From a checkpoint of a small transformer trained on Wikipedia.
Architecture: LayerNorm before each block, learned positions, biases, tied embeddings.
Each number is 128 + 24 x the weight over the matrix's rms, rounded and kept within 0 to 255. Layers, rows and columns count from 0. Numbers have three digits each.

# layer 3 MLP up, 448x128, rms 0.181, rows 217-271, columns 0-127
131119149133058119131093108120121114111097109134165087137128107148145076128133124116127131139140093158124149147116134151149145151116101110124158134152115092097151164100131103108136164181125119142117141172106140158123141161114102095085108113156181093117066116119128140130154132166171140117130134107154086115109069123140143132089071150120110134127087083141155118093152132129109126118134
168139084164154180120127097104124135115133172164117132137112071115118118118101142139098071104185093108106133143139109193141140097071080139147159137114119128116080130094096159148096106104098112149135084128092073133155087126115163122129128140148091155086118145063106160103083157115140116137104153202179135135152088122153143152113122123156120108128154156134124121146177125152106170123115
129118111121154099147109143141122126142118115113125159115157151163112095154139122125116158111148158137114139138110120146092128123153150116143118115121154124111103140137147127126129104127145107091128147136114158159155137111175111155089114106134137151133111117138134140155143113148127148112110155163145100161117126124100128126118089114121131124120123096139136100121136121127120138104137
118117092162185107170145137146155178152142162081170115111146133119163151102100118123164157110136129134132154119138125134101143143113155129147164108161104124112118094121113091118089109178181134151126141141110126160142153087163164130113110106102114112105070115137138098073155142159113142156119128135152177121160137132135122099095140131119106125119169142096093123108158140139155134105124
106194142148087161136092123122156171151128125139107111119095145134107115126152082074111061149097118167127172137128147132089116089128167099156122137136131088200096132167102139117096102183129146093133084142151142129158153134102100120135154162057148169119176133145117112119146117099100124150144136147076112121105185113067146167118178123098131111166112116106182106124163124161146119148125
135131131157093128124129079079109147143172125146138148135111109126134103174117119125102165131152125151105103132131108151138116124138122129172126119093141135141072154119135067088168130124152148119169112159123122131166135140110135109131121110146142147117135124089147120076121113138120115134159094159081163146112127151111162169093125163132124123135110129100150126119101128140105097126175
134164147108137125147077122105145116105130108117142106161124148152164136113149127109159086155127163100147154173128112095137134135124109132130105120160135141135107116118112108164112118121166102134145101094178093112095180116188128162106088126145148151134127113121168125155124093125124096119097139141120116129131126153098160125132126161123140107129131100069122081160190115109169096093159
087134156092144139111109136133144170102143142126155122119111115125138107134127092140112141144124120115124091146161177095142140105123134176105149112114113095187146094143111135148165140111125158161138146099147086096124136105122157150152091145122138106107100094134139131119160148141089108133197116131098142139097117129130091131142133143122161143129088141120168153102127115130142155155133
149145141132127128130140149110103159143143136132112135141136102128139120106145108134122119154125116121094162123121134120124168140115158120138138112142107099155114154158135144130140132144092099150135130111122113134112118159123124146151128120127136130109142118142125125118119109104137132131106133099125093157120124125144145136127139128118116120131101132154146130158135148148135129142154
136123101151102154116162083159111156128104116132120139151120120129102094110133140057137180145122149095123124149159161111124186118145109165152146142132146132127109157135135129101104123103137069170133135147139147132133098130116140104172055166123099130179133162102134146146099109155168121113076121151115071130117111076074119108100157174118119140135122120136113156188132120184104084149108
149096154141133129104129111123096183096165152146113138161122118114110138136108101128120126124132170116140097135132102141147113114111117076099115145164116146167141157130106119147149080108064115151109130121136111120145158142069150129149135147129114109125144164141129148104144153116121145111131127119087125151103137157090173134136152090094141106131135115181113097111114100120134153131147
109102126112083133128157118133124124138140115101135118104145150123118162107201103118085128120067175118137127162146169153125111152158141146101113136112105131135101133167104154086139125185068099154107173111151140170130095148131170136125100079131132167167102125174112133140151162153125121133122152129068049201068069157161132114124130098077129089093123102152158153147139150199119093161103
112169140143112127134145148189117102083117170130125143136142128142122138120139128112121108169138160134114160114138110131142165125124173147140142104107157128134134133150138146139147120112105142143154063119090081117147117120104147154176127135120134145151098137117142132121113147102152121096125115129094105137120115138127163149142176122134130088110128148106119120142141119112126138119087
110102095129139131137100138146107130163127130138140138116171145142070137138134096130137102106145147142112109103120145140135129135153133133131103149127101145146096134125125166108117148127115099111126135158118129112125115152124119138117124103105159093142127110141168168125126143132109106159153138100107119130129137111134131110082176105122119136122153138102140141093151126136136135123138
085124141141123102129156084083151158095134139065126082116108078103085153112111102122123163099084123117113145078141131182123155094166163103112113161092144151129152123117148123095162148112130136171110111116123095126165166128171127124157150100156122108122051114090143120171118101139129106138115159111163101197099140183150103099123126127115114156110116158153139129133103122141172075149105
165158084142157137165161147113110105128098146146111140075124101124138155142136170154135115148172140118098100093148123139113100134140146124104123125144164100142147153143109092110128142138119096126156130094120084107123113148121159174138076157113145102126144135122181131153080115112145109106110161123128113138097083113128146102145164118149095107131118083080175122134131118164188047157157
123124121107093133141177150144125209113152119090164125170141128144126138143133115098102088171115064127123120136139130153106144146071145106119144166172166135116117113134122154093135109113124106146138103154101114173059155074160084177105179053155182133121126122165122158139091094145106164123129152150120170129113113132061163092142108097152125133130146137154095134181123137075131114159110
142130099095140125159108119118085143123102090146081148138084166163119145145132125126167080105132162100096107186121166162108165163129139137153107117105144151115091140172129165128156115120077144116131142144128091137167093161134125160104137098141107100088156150134154112116083159139097122166133125126114081178136134066141141140117113155109108121110111121119155127096138152115100146157119
117121109179130154168111129187085115159120102173118109101150121101155078147115147124130129158137154159134150131131092143141154093136136145144092118107136104133140109101143117118096139113115143086131133140117115080117105180088151131106107125122150176155121142153118134134120123165152133171111171114138083172125130115099093148167124117137150136127115152114132091119134092115116114141145
136128114099084144175130080117128132106101123156121105122080167078129130114092111106144112093121113180131134110138175141136134148099094120164142162132151125114130145126099137107131122172136112170153133136105116113146142123155152141105129116158154104096112129130155146136123148163103128099093114160174101140145105125152097173111112119148130088135076127133131125135095118142103108118129
094155082101118141157142102122133123104153106108111112131109120102141182126143128138154208124157138152115112144161113134104111130135109123110099165101159116119148121110116128109133103103065117156099102149107137175153125153129157130103106115115078173135111117113137142117144112131111143151136113144118146156138126130116126098145135154115113111125122096150112094108149132166132126158124
118149126137158072119158122169131170064111106109120112111117158101124126123137137128107127066113159130113103121094120203091102110092139117109125162154082133151108175155148109097043116166137087168168127102157110121164155094181153145117094102208119185100167087130140144096156160148116119131134106100115168162085104153170067129128119130127109072154081083156127142129080123145159110098100
153145092116159151088135092121113093118132131104161121143195134148126156132116113140153108103125131148107136121149120135122147095137133156173121120137110121177147114101138156153155114108128140134157121157105116125132105134093162121149162139101089090149110097141123099172120096094138118108115137119153100134151146149159195082130111133159137101152149138064128140146082161118120105090112
109136075132135139144098128106109152154131136100094160113146091117114135115151092098145138132088125101116115208144143121123131116228134142102081148116145155145143094169212127111132129134122107144130168124109144133148140111191137122132120172150123138140139134163143064098138125122110113155137109115104139120135145106116082091153127100111126138089112093131158121101080096084163148120116
094140103127088139171144140125114139093098117127193101144099111117133116090120122148098186139129117100114133082158136120117161107120100122130145198147121139144087151129096131130157124152126114184152088113152097090114104126159125069136100147121120107132121120148153115142134149125142146112141139102156108141119080123097157157111108150145133119144155119132095123125178134142174101130142
139152125116121146167145138112168142093133136156102083155113085110140168118168127132115098146124162152103110138161146102119165096101158162135131142120138123129142121125105134110108131120113113151132072118093077123122150127123099098129124157151132154149101151141165125146117102163146102110125090141141119131120061137125109174155118091109144119100126111167109108109092123102130145135147
140143137101140124141103157153120124139091165105144110122127138204127134151133182104137145145128134106134155112060138128110121149096143096132116136129149103125165135141141130117124149116106155123102130149137136149164106144133126099125148133099110131162157138110139171119178125124147149129147141117088119111112093157069115134117133138124131061108114087153131117115116093095166143132185
128146154111191099147071116134124138106145106127115138138095129099138111155153115101113143111180120127106181164132147134110115112111123100104176175142160112128130125096137123132141089143100133122122119143118122115104119110167170100130172088163135156144139110155119115122138118133118151143149157120155107165112099135136113128126141100126093132129125125124118101133121121106141093118137
132176175148133180105108079097155113129152154112152124114142156135107117139086190085131104150154127138099156128099136113145131137142161157128088135112109105158172082099132124149135111142167151148148110137118127140100118146060130099127137125124151110139097141125163151125105137091132118120129104132118118121114122144129175115110142135099148138123109119108110149134109133118125161145130
073125087119135115118108096145155125140136106131111119131117134151139163118150144138128153111121094110125123139114131096123129129164111150118104125146128155138135133120110123125118143125149105143132162095144160125111123108114128173153094119128158141129142106104122102143131150181087127129157119134101141138116161114125146123125132135115126134138101127116185103079137106137140124122111
151128080178102108167168131185140140064092151078095135179135163136120155114128129112113176197122124099107131145098097163086093149119130120140160155141157142110142161109132142116141114146121154091086098144124100086114142135136130113135069103129128124106141152113157166116093161166171155118166027123131145164104096141120141097091158143082154101102161145118147131137075108209144102090141
118120126157141095156107120120091115152146131138129163097124074141143113136128112145120142104149138143101135127150135129153096141127117117108118163129143124102148116087125163129106128125101159095104154146105117129155124153143145152123119121152114129151134146088141106103122186149166105147141118137107146160114109128127114150141092144147114088079181105160118113118122115170142106121132
119087128127107128150123069120148137129170120116114170110132103136095130141098088135124142133152120131102145153118119109077133114130141138112130134102115147133134101120138114101108087107114152116137157167157105147138146127116109156110096132153156162102137134122099134179131096145151133105156123139102107136107173128122131132128131128122163128091099112133155128123130111140126110139162
101137100098174140125109115117099127154127171110116102124126133176128134150100093150104120155157143121173180130111113136096140155111124127143127113123125127135099096109148138133137103114128108141108141124105139119105136138113135135128139106124072111114163138107101153133141102127133100089137166091146114115145132089096146117134162158142145107142126111147166138116120102153119081143159
137086107131111158146092104099120115125101114131145121119112140072122129113129102082126188117084151150156119134115092164108156147091121118113088133136145106140084166095147151119135097170092137121183122165139137159139142185134155158080124083131168127135090121127135158151148146098154098172150089114117141153116118155160138096126123131168126123116101109108154097128140119155198106161124
112100147140135093121149118130109106136147138132132109099100161133133130125093124159170070128116125137128115143189119124101143133161086187133121121134174147128085111139121155154138122175100122122129165126134112085111094105116161132095128112146109103123139114094189169115097166120148098110198119133094118131133140125121147138137141088158110113137144168125125164142120079132138131109109
157134099146157148167104140140127168106149112162176112113174132142164064144124080126137134147120144108146077142103142151162125122131132143180125161120126112141146141114147143139085148125148122113152121149146122083114101130100110122116088128160131135118134156121079109123130113132111100148149107101114103107111059116150166080136196145086161113176167155126116128130153085146128161127133
105121158113121141111127091114149111120117149157167115115122134135118149124122080149099130109129107140126107176157152104127161134090139133090139156135172086136129118105122143067152139139100137200144127161120099096131126085153146100136133157118160146133125098103131090126149085119111139138124083083087121177108104170137111128136110150126187100121141123167100124085118140105125123112135
145133113115100118144084131104151160127130184121125133128099124092109136157139141114158119106127127139153114099092123150154063161079120105142124162121129122101104132140126151147138111115123134119133152109140085153144101125121155130149158121100115147139141112124134149111118147166069115139147152185127114119138153134122131164134119200136118100136138104137127146137086132131126138111127
147130097117145113157100128128146164086117127133142113109150144102131121158153110119126175093097177136157133106116110146074146105132101138091099134132134128135125153091148100096107148164151146115160123145151154136164119137136102100087095177145137135121108118152126134131132105120118139129096081099170164151152122113132113105126143123155106082126086097123126119141137149181142101165147
142177118112097125141098141111087110114097147115113155150078119097183150136124132147137111120126147093129137158121136144176151109135117130119156098155101050095147153134125147149113132181148105129136164144132088092106109142069124152144149171101151090118131083147159150125146192103164140138120102135136113099125170109129129122164169166107168115087126158136092143102101108079127126081123
101073095106109118167123102073130145099203113131128089159139147145068091078158115124099139134159152179132122166168128118141157122128151127075135152151119136133177135108138068160122125110141072157194102132126076146120127123099148152099124130182136097082098141131226146124108093158096117105110142094161147160071141119158125167128096107117144131132106165189174146151069143078143131174099
084136144123149143157123124116129120159114154081084149105105140126143170122184099146141213156143125097106139102103088099092097144109119091139135148070187121148116104164143114111156109121069161126151117127168142135131111123133142135116102113173108098128135132093117210127137142109136113107134170093107120134135123113095131116126099184134170166139127120135188122125133139142158149128142
095165115110173106149126113135099152093135129109169131128126138161133102152089098127154138123148159125156116176134102152120144130166112099118135123108128095155103106081144155136155119103119144132140144108154123118152163128161118089118136155121142127097118136091147148109169114092182125107118110140181126115077116149124129139164171129145149117136125132100143122130111125133117130132116
109138148121110154129171094164101130073089159151152157100103148134126110104113145144150110111160153131103154143091178089125113137115142117129129126132108159169133138136108105111162100147155169124116123113119100085111081143120127127135113130140110162106108149114081147126123141109133164074128128149101120125130114149113123152179115153121196144140109080103148113112149132119085109079125
161133129105156120173133137137117083155122092124093146139126113125137155129143109105145127093136129162097097122108155161093136146103126102129124144109127103107139105101139126144115144126065149132115104131133105139127138151171146129083112133169145143166123093118168094159107122121102121163112178147154167131117137104130085120149139147128107142081152140132110099070173122132149098106115
122147119104161134141090123141139181103145074173155136113157141146112142137159145090167105114105096130110128141112120125097126066151119145084180132168119165133136127151157130109097134183141160146116130106136067153126132099150091154130148153150146137106126139153109109133135110138103087105153084131113165164175137063135105126167144118127154087102150120121119136130104119179106126162131
143127151098089122149139157179147124119122079152164127170142149109146102141094090123116108079115102139143138154196147131132165097081131117087128154177110163106173100130118149096125144136128090129121166078127078145118069132110110065104148141092154122159105132105125187159156136144129193164108164156098120105149149114080127132178141139121121128145171151126089162152137122070121105121114
139118130155126117115104118151138102126146119093145126127106113160103130099122141140150102139151122143163136128113154086139127151090155124137122124126128132147076112134154129120192149129146137160141126148093120144098089091125108117155146148115168107131126163141127121118105137146127142129115110114134116141116100118134139153127080133114155111109158111106105164118156139120106153140168
120179124152128161117134125134161167130107116154144088085097153106171152114138121127164125150119124100137133122134128081081134125141149144107166096114143128157115117107117134132111156180154131120111150121122117152093155135124157100120154132094130105092139145176112074133110128131105112147127142153121143131122139124179128126121136142141101109140164136126124118130176123128138120114153
113140090131152089138136105112121131081139091135133122129130150114126107175098126118130123104149119088145134108133141128146105108064139153120122105097124131142144148119117120169125129154124107142142122111171120115077130121142092126134137095122157154154141133123139094168171159144169115100115144192112159139145128142119160122133133150076144138135088144130132113105155109180126122113116
144130105147153121131132146126120151128132119135120120099118167108144150117134119166153132116153091127150146157127150141124098135089159110097156144151112140097120103118109105151127106126152112160116135142138136112094088113148125142115135117107132157132127134124123117160099154150139132096106138141119145108144127103131117109111139139148095114138146130166113080153153129082122130152102
165100139163111149179083118111139101105114137125145110100151120116153139166133139161122130139154153107167167159146114160122166159164186144093131089187078118120134127101124082152168174101125138156072134168103090079136131129115107128097136141166123147155102143117166125092107116150100125131136140163162098121097098143125093081139124117115122083097100145182130120117097170100125152083148
118181140115090097135066194161174149125117117145160157142149172156152094134146136163114125100144135147163116145180118094171109119209149098151100141179125112132102126132161110126101128139113155054091110117126116088147110095093101116168128157122155165120152088078098104088142150140126116185112109117089087161117126138137139082140107156130106112127069080106123106152159124111134146159091
122121123098135085114099150110144166135158156098157164157103110139128179125167173178126102124127114121134119133125141145185089135110090141088171128124152135116118124142119131089135115121149108167095106166125094146153097140094149145085127118072114153138126102108118156082125105114127161133170091141102121158116156149197099113120119145144147119112146127180180164088144114138144170081123
# layer 3 MLP down (transposed), 448x128, rms 0.163, rows 217-270, columns 0-127
128126106139153163146130134097085132168137130142105153135130139140084127102130135120072132144139069096139158087117071139144127125131124145167133131100111144087114105110106125145149141107146105129146143130139135134098158080092098106129150113134112086100108182122174122152103118114095122094160143132150139157090152091142144138130121128130102182126144141120116140122113112150138148132153
174110137134125152116119159101113129092108144125148115165152096128108078145122149120128168168117138095116094117090154134142142148125145130102120121130114137139118137165166136119153092108155091092127124145073155099111209118166104100140129101136176126099142160127112099146121108109125081129133118125163140131129135112174175154159093098131102101071108131117153149105154118134136149090108
132167164141132138132105114097132139120130137107139150174109150106146126157118095128172150125132136147134123134118150124109125161102107111133202101149143096121123143107131127122172109100094169186081130096112135124149112125106134103120158115168156144119137123129104180092137093100135140136116145118120111119091101169113153098081097144142133091182106118111129106140155129158105128110148
132101112149182131153106142142108125147145135127134149135105121120155146126118119111134130161151116130126143121137152149124147125143171096132121101190129091117102106136153119120112101151103163175120073113116132109125126099149143150094149101121093117150146132114108094186147155129130124099108124159138148123127101216143100143142117141107114181136125145137134155123109098160089149146096
161104107109136117113120145113104107154150138129104129204112166107143102104125104123157123144193083132137147140122111102152130168135081131085151136149118117111141154161119092151113119147131138146157103097139110120124117124133161153153117097134168086135113121124123054099094110166133121121142102094110144110131084146125154054112135115138130128120118121133074187145143140101093127154115
128138107098120125134173139088101113082147068142120140152105134137134138131141118138150125137145126138111127105128137100101134145124136121151141079138101116138167111122088118124120081156167073134115131156157151110142107133123110128141120147142174153097156132123096147110074129126100128131096133153127114133146092134138159089137128101106083091120086126086136098131121100177105109128125
153130138127174160143125148124134135124058100143114098061128137127138129150142135107035120129141110094131078087181113119158115099142135145157135130117095097133123124106119094124132082113121116142116149112112069151150122162094159141133128140107078143157145107083113122135112121132094070150144113136069147140096150117099134155143132093096127079134122077121105119115125098116132155106096
130163130108110135079162104174099148163092083122121117138167128140109110117098128131139095123136134128165122132128130147108098107112097120153106096131120092118138146087103119114078113144153125103135146099180159150120180113127085113109130130132134139099122151153149144113081138111134135132107097106143092124178147106102152084146083125151138118099175134092123115102093124129100105083158
106142103135137115128143133140130156134130140141130137135120138124137143154125143118148100100094120122151141105128168160137117117104153113117164120134130113113110164158163126140151153137112112156127098122147125117115110164142128131145121108163126134124103107127153113143121144112161117114119118101129127129083133128117122134075083122125149159115124120124101119130158133127119135126130
123087124135159133094151146130094113161106104103124110098105123118107154108138149083095088169075128104159152130086115151099136090117127134144091139105109159125105140147101135105166077125092120175126115132140132094107123118156135098137142131155163140131138135154169137096075128146156139156111125146128121136092175123124130106104102114108102148118134115175104111137155098170137127144178
112166144161150128136096130147139142122115147138126155121145111081135123140139133110104143109138150142141130179117144138138141099144125131127180113162175142128110151118141131170116138144118133140131110102133126132134162106118114112103136115129128136063110132115122127162164109136102170109169113115113122127152078108154131112151101090105117163158144166133146143160167101135167129097116
157094123101122146121140086184080127073146102148134148138157154132119105189166125128112161158129129111134150099118094113087159118129127132136135104157116104138090097185109100108086124113120096135137120144200169138123121122109161125157164087152148095140133112132090102154123107143139126118176151147119131097133165121082101102143079136089119153123180128138116153108102126113067113144123
083134099088112180110129119113119109098093131138146134135145150172109097133135140109175136112089093111109161116104107115120113105129173116170158115139144124140120131112111121134146089121174128123135098160118106145116137104117112108134136131120137114129116083183153124123105121094150114089133133124142105163118120118129155174119128111122110142110154114145111122132130156157131104109128
118078104079145100127161142147147109090134109134144148133113127143116130107153137101147112141111124123154139157112112150156121165138192143083134133132149156124141145114130122124089159137114130104062115151139153112137105158131131156113158122102150148096087125102126127118100136127096110149128142172154148121146108137058135134105136093075123156141145097102111136123145164122128178161136
116098123133114136110108125182106108159090139072109101132147163133080121065114143098132127129138108145141194157148130127147136186169142121137154126135136082105125131203117131140120100118157080101133128196158125124098148131115095156141131127125094155116100175148148113133104119120137123122122158220124137112120132124099154136138128157170120155092153114126148134150132133125100145106129
122155093090112166181116164133147128185098103133126109110061091111142124172118137118139138130124169110134132092109156156111111098145118136161136158151126129094115152119147140132129163137105141151150127114115123077131088154120134149125171137116145133105145133084113119124097165136126113075121125140103161110125126090116155148155115089155153124126157129149153077141159169155164150145170
094126130122157155134093136128127096137119153117135127118131126146156124093130126132157140105120153131153153103160134150156072135143117141121106117098091092139178097103128121178113124112134164107080135125138142149164127160146185128111092157115114096167119097112145140133144133151120157109120105119120113135110116117131127151138118159141119138150122104133115146146114143129140167121104
084159180128154140135130153147141147120132105096113070152142157127171146127118150110077098164156138128135115124192123127094134104127127136156121118135131157137154139132143170116154157123078119129136105140125096116101140122156132140146132197126126126180100123143130121159157138143130102142076117145147139104149147161139117103160152146114144151128120103117156168089127106162101120123093
135097102158114126083121141156142143153132149097121137137149153178116136163133119151103122153132150109171094132101089181153083126109120110093090099089112111118120112154135149121129141160158098118107134137152107169123125099097085098096119114119128125143121134122163152108142139097143157127093110112079101102135102162130117081168110148096109144152092129126124151058141121127100121157150
106113161124135116124120116129148125130131113128109093150141128141135181125132153169136132136138140116149096098070080144125163124161142126122137102154144094137133128092108134128123147080127112140146105115114150130135135141131100147167148161087104131103109161162128110112150155091161149123141139150098128096116163133143130143136134178124120169082132135122194116108151092160153166101110
087113117113146106117179114125053152156163123143117140121112122114069102094109148124074124097095138143130135126147121129148163127106124120166120128120104119127150094122090158178117158149116105108126145137135181104161152129132125140139153131143120096128144120150169112142166116138135092144119108092122152099130141147121099123102127127090168136153091115105123129139117146154110168142156
154128121115169144149088171145152126122166103133115151154139146128137136061093121152157151138148132144130077162125151121114176121133146132149148156105160157091147101110114148131128142137145153101128152094157113104144159101116119129125169164092094169103115117043148174172136099136115099151107144117148116150152126088153141146081130102179095140118155150174150108172127139126096099114155
148107126122130136139161102140113155117160159116156080125141157095123150131136086101136100129120087098149088108115132132156128143096126123148131109105093180115125123146118157119143085121105128130132114123125117136100148153086175120135140152138136127164106091132123109139155114143147111095115154169110136119140157208121151088122135144129129100149155124078135102164137125089111082144087
159158137130112177161125118135162156079146147108123108130148140162146133187076170107116154119127079182138105103116094084114102150097136105078108117117142144120141154116071135134134161110120150108138107135074090178154114103091122120153095118140142136110083129093134124120115098134131114118142133122117089147157095095098132150109124156073110090116158157174148126153119110162110133133093
090130125076096147117182124155148153124137125106148148081163112143111144170083110119112129119091181146114148155155148113093182094140118147124122138095132141123098142140157121124123121116158084136142132191133090124134143105144117161118077109126126184114123128143155092112145097106071095118162143112093141127129122161132110103099144157103108123128136151152095136161153092100121166089120
100112125116150132131156141165109136198101130143086122110167169131141142130149108128143121099133129119107121126158143125109154079132101142128090127125119108135130163146156142080131133078150122111160130140132131154124123139153138109156137139155098125147151138176124129108168135135141099135160152130158147127093150156176117153096137122145097110142128129086138119133128103121111184111138
069103117136108108090136090112108140111136085138134135117179161141101126136133101124110123132100121138142140146144137158133133119156123177112065141120117113136143103131109092100135173098134128129154111070123163158106140115140131118091113106132131113129133115130093110126131148141093129132104095109134154125139142115115112079126159115113151153118101136104076193135106120128147121140100
119116139126114129080123131158149112127140109108178135129141149166153114139119131098102148117128153133145167091117101112151127113139137122132129138137076103166105099147103135147138101134144132095128111123153200134122109104110131140146122095089117128072128153114159100115125124127153137145129132159137072090091109122116129154093141146120152128182160092120172158168131118157127148172089
127106076090094145145130112109140148131103159109120143130101130164122121163130144125130135151126138121119141121131138137159081137102104153141095163138116128150121148172130126174105134113159116132103118193142095088138114145150120114132095135075084148131110165132124148134137140139151121150186075123106112136110138176144173116144164105161177120081137155129101104120107130124134131113145
142130139141127112103121157137105133126111139129162145136137103096093115139068142126131088162133159115140109109126153122146086096155158093093147125147164134137098125150159148081111094116123147147105145154084111114142125119135081075146111105145114090119122122142129136082153122123138142121103130113184118093115111101153139106124167111126184113107153117149100150113095153113118140101154
135116086105116123071052128164156119155148184156098135101170118104118129124118050182144089165085133141125109119130126102123147122166157130159125182175155141140086165108152135208198131152151146120175139137138159127110124090130105142132087164086119123155151137118130068107077124133125106131119121151137144171121143111084092109158151070118155151173099084136149106176102145059146101051171
127157167111106167138136128136094125134110173142101147149121075169136147157145139124111155079156163144147163156107147113131134123114141124094138177097087139135124163129088114141120109146123137116127116103119124124136144163138141158084128115113130148122124116114085149118113099154144139128142103113121111128135126159131117121138127107121140136122112150129122099141159160125125111122143
115146118127159118126119161112187134117114136099138134155122124133151158119177135144103115089117105104100109140156147143119137099102126144131136108106131113135107172155120128115156150133164179138112104135107126105111158107155083121131130133165133171103103146137132141145144120085126116139119151155134102154083113116132166116159088131132128111095147147131170129147120113079153113091153
138121156139100140118141131147100132142098108143149139134131168135144135111137175142151115123119147130139104127138125151148102105132120152128108124117119121130167152122146063148098183146131176124139120139115145138148180162090146124120162141110159117157117114154146105138126127114136167151127100163110118153081131145149111121134141130072124125122113119143097140111111159142117141128129
160130132162125117141139153122139136130176103132139106129131127183132156104145087133119122121095091120144130171113125147114138088150103161101148134181133112122102140117115109147128120107144071140086141172141144141119154072148093163121080145156138160121174125119110115158109148182129094150160158103084141118154129136165143126145110139110123099154144140113116147109115141132112105116090
168108110155106123134129144164128116088127142101107169113131119110103169157144132091153109093176112125141157122135123134125150107124157105151168122115075125091144094114131120108110100130146105134154124110131110146154123116113148133150116136118115114168125165152104098123160119178142153111115122135136142092150166155101096105113129129121162150075167104158117132082119141087067167142121
122142141123180104175083148095108099178160116112154119083112141108105124127084142120095144145102170131121058155119158137149159121158157135140096155111145086153114120103161159085084140114106098121150127132139097084151139133153170137104104121114138120163113144082155111141107100168147120140180128077113138128162105113165111091113161143116109132176169131142104110080137076145087145131094
153130112125181113138163096088095126117147112106102166138104126130073118111108157119089120138121140125140131107109131110116122116158121142175124112116140152127071157110139120163136121144120090075102144114070092132137114162122138153085117095136111120136145093088097140141099100122142126131137131132090093141104116148134122128109149119142071152163107161117160161147107117152134132136101
152146149124188109089134125129099138138117100134133115132151112106146143099130116136096114124122111110107125122133131113112132128131115130175134130137137135116137139124129113103143151136132089141153155149144169094130117121181150141139114168142134100100138177166129161167125141114199166162080131117170106169110114120148113103150132125140137100123120130087166156106148113148167117148133
103138128138130105111152112097162124157175153124089139138151126096109148103145145132089121129130135128113115092086111154074124177140176131117158112101132139136120140118128138156107141106146122098150117134148105147133125121090112112129117111138151140073128127173152112146136123123096158131077140115109111138200078082110139160109137096107124090171138122099084125151115152150105156108140
153137155150114107158163118150109171131175141149157107110096132177101099155177137134097121130127130139119136138147139081122160134120137115098093111100167121140095078146127109097137128110172104139113139142097169114114109163150109133135090076128134108102101135130115111191118099122133121120114147125127184117123147148111097150158124100100123132118108156167101154134133152098103129129153
124091144103112112088118141116065082143188137142175090166179156137144098038105169112144136075201109134104140144155100120097143153130147149134156087111106072121130132128134081094144071099110129131148092123173101177087134140118108150176091111110113126165110091121107164133183111107099145162115146098182131122144129165150085123133115110139108113115099129114110145119077177103104120100147
131130137102112132106147121134112136091165132132167121131138109146085118139139137141082112128122068140142141143142133149141142130112132159124117107167127146101123170131127150131151138178170110140115131130133121115131150164131133157122150106097189170142094131141165150105115122157094206128144099172141157159105128139137165093123158101135138099108128124126146125172092108141112109149125
118105168166131111101126149115133117106144169125128155130117118139109144121128155125126130091135144105114116080132115140166103143090135127123127174128127113107128148152127088104122171111119121171142112136102156139115147166111093121127154119121112114134160117129111107145118144164102137125126123114154117132133158121174132094117141119136128126106129132119117132153107144128150172189135
147120107143170139144127067096144133139134118155123088113143097198125184164167170123148095119132106102151106141139130129133163108118125111148123151100129163135099165151160159103133170133147109103123121074090122167099152135178097097108077067137083158138110143111197146138102196122125117147115159150129127148122134160107155139125124179135102143090125150163123164135150163132118129138119
122156087128115181110140142136093144153115090120123128123094144150115116140160159135151135116167139133135124153098170132149156124164115176150161143080174145118142126126105150122124134135096084060116125085148101134142128142128138109114133117165124067136124124094194169114143147135109140100112112079104135127138156162117165160142115152111101105093129152117139115120099129108178125128144
153176143101111121165134074112151124156121101124113137102118163111109146118108149123140107115131160105109108119115125119121166173112137131114191127190156107153125145095151110145138140141126162073166122136134111162103130122115113092079133126088157219101125107094170138126104141091121120127118120197097110144083120112147129137172147108095091118130109143122141082156113104123111115167125
054175059146097077151107087077072122153138154128114138094142100145077157165179140137103127157091088130120115123101173142106100138173068148189133162117134152115111148114141128138164167165130137128143150092121138132154151120130138139168139153100065093118129136113109156136102138118147100128136137131081131131103106128103153044145139134120122134119103160103188141112118119141157111165119
127121152110123099123129078077126126120136166135127112139120118131154085163125171120120119112099172088099155175133131126139119131115127127101133123105102140137176135136102155089093117123107119120150124125160112132134167158116134151128164136115149139119137101098133135131169120117125155107109123136149121094136141118133126169098182135120131113169125171151116120156113130117145135135125
109134161145142171162102201116131113117174137129132122156133170094104117143109140124133139145142134139143132169122131110130133111139130113121115141197154153113115131097117126162122102106160125145132148086104137099127111115099121122165108117140133133112148112131130129120115126141137111127124157101140147167121116115178116139155129134118132131125141097148101159165115172097130120094092
179123172117148125122128118135122091043169167102138109136078085122103138138107131181129106156149134121147116126153124118123161135107136087122151086112133132123154097111133128154148136143117160138151096100119137124137100125149122141118129126133137158149104135139144132152121138120137061150126091156170139122123123157131155131129109130163107168133124108146117149144140100132109109140108
149136112152093133107116111112128143107122113141154144107115118151141106120115107125146115154115110105133177128142131148116151091158141158114068114133129069129143098141113145123127136157111133105124078150134114136113090151154131137109127135113134096079135117173088100116147151170174126165152135082122114121110122134101117136094137100124154095130128122154121125107135138113096098137142
148097097108140136125096139158142156146110135114162167128121094142124156131120099123165139155072167095115105164123156126147138126175099116146068141127137129111145112103176131131143139137085178137108089122114069138188112141147150131121118131075173112139098140113116104050126131130125110163123108118094159099130174144078139144145110145187118121151154147145132159117154166184118095132113
122119127102114130136129091105167128150157131153155097146134127170103084130108158165123142133186107113153117131103125142165107142121128112109160104152121113129186089149115168176120073154134137161112158154109146125095157107141126087129113115103080130113122123124141119120149107127127112095143140120135121174159162153143106113110124109114150128137134099149120135063202147141122122105161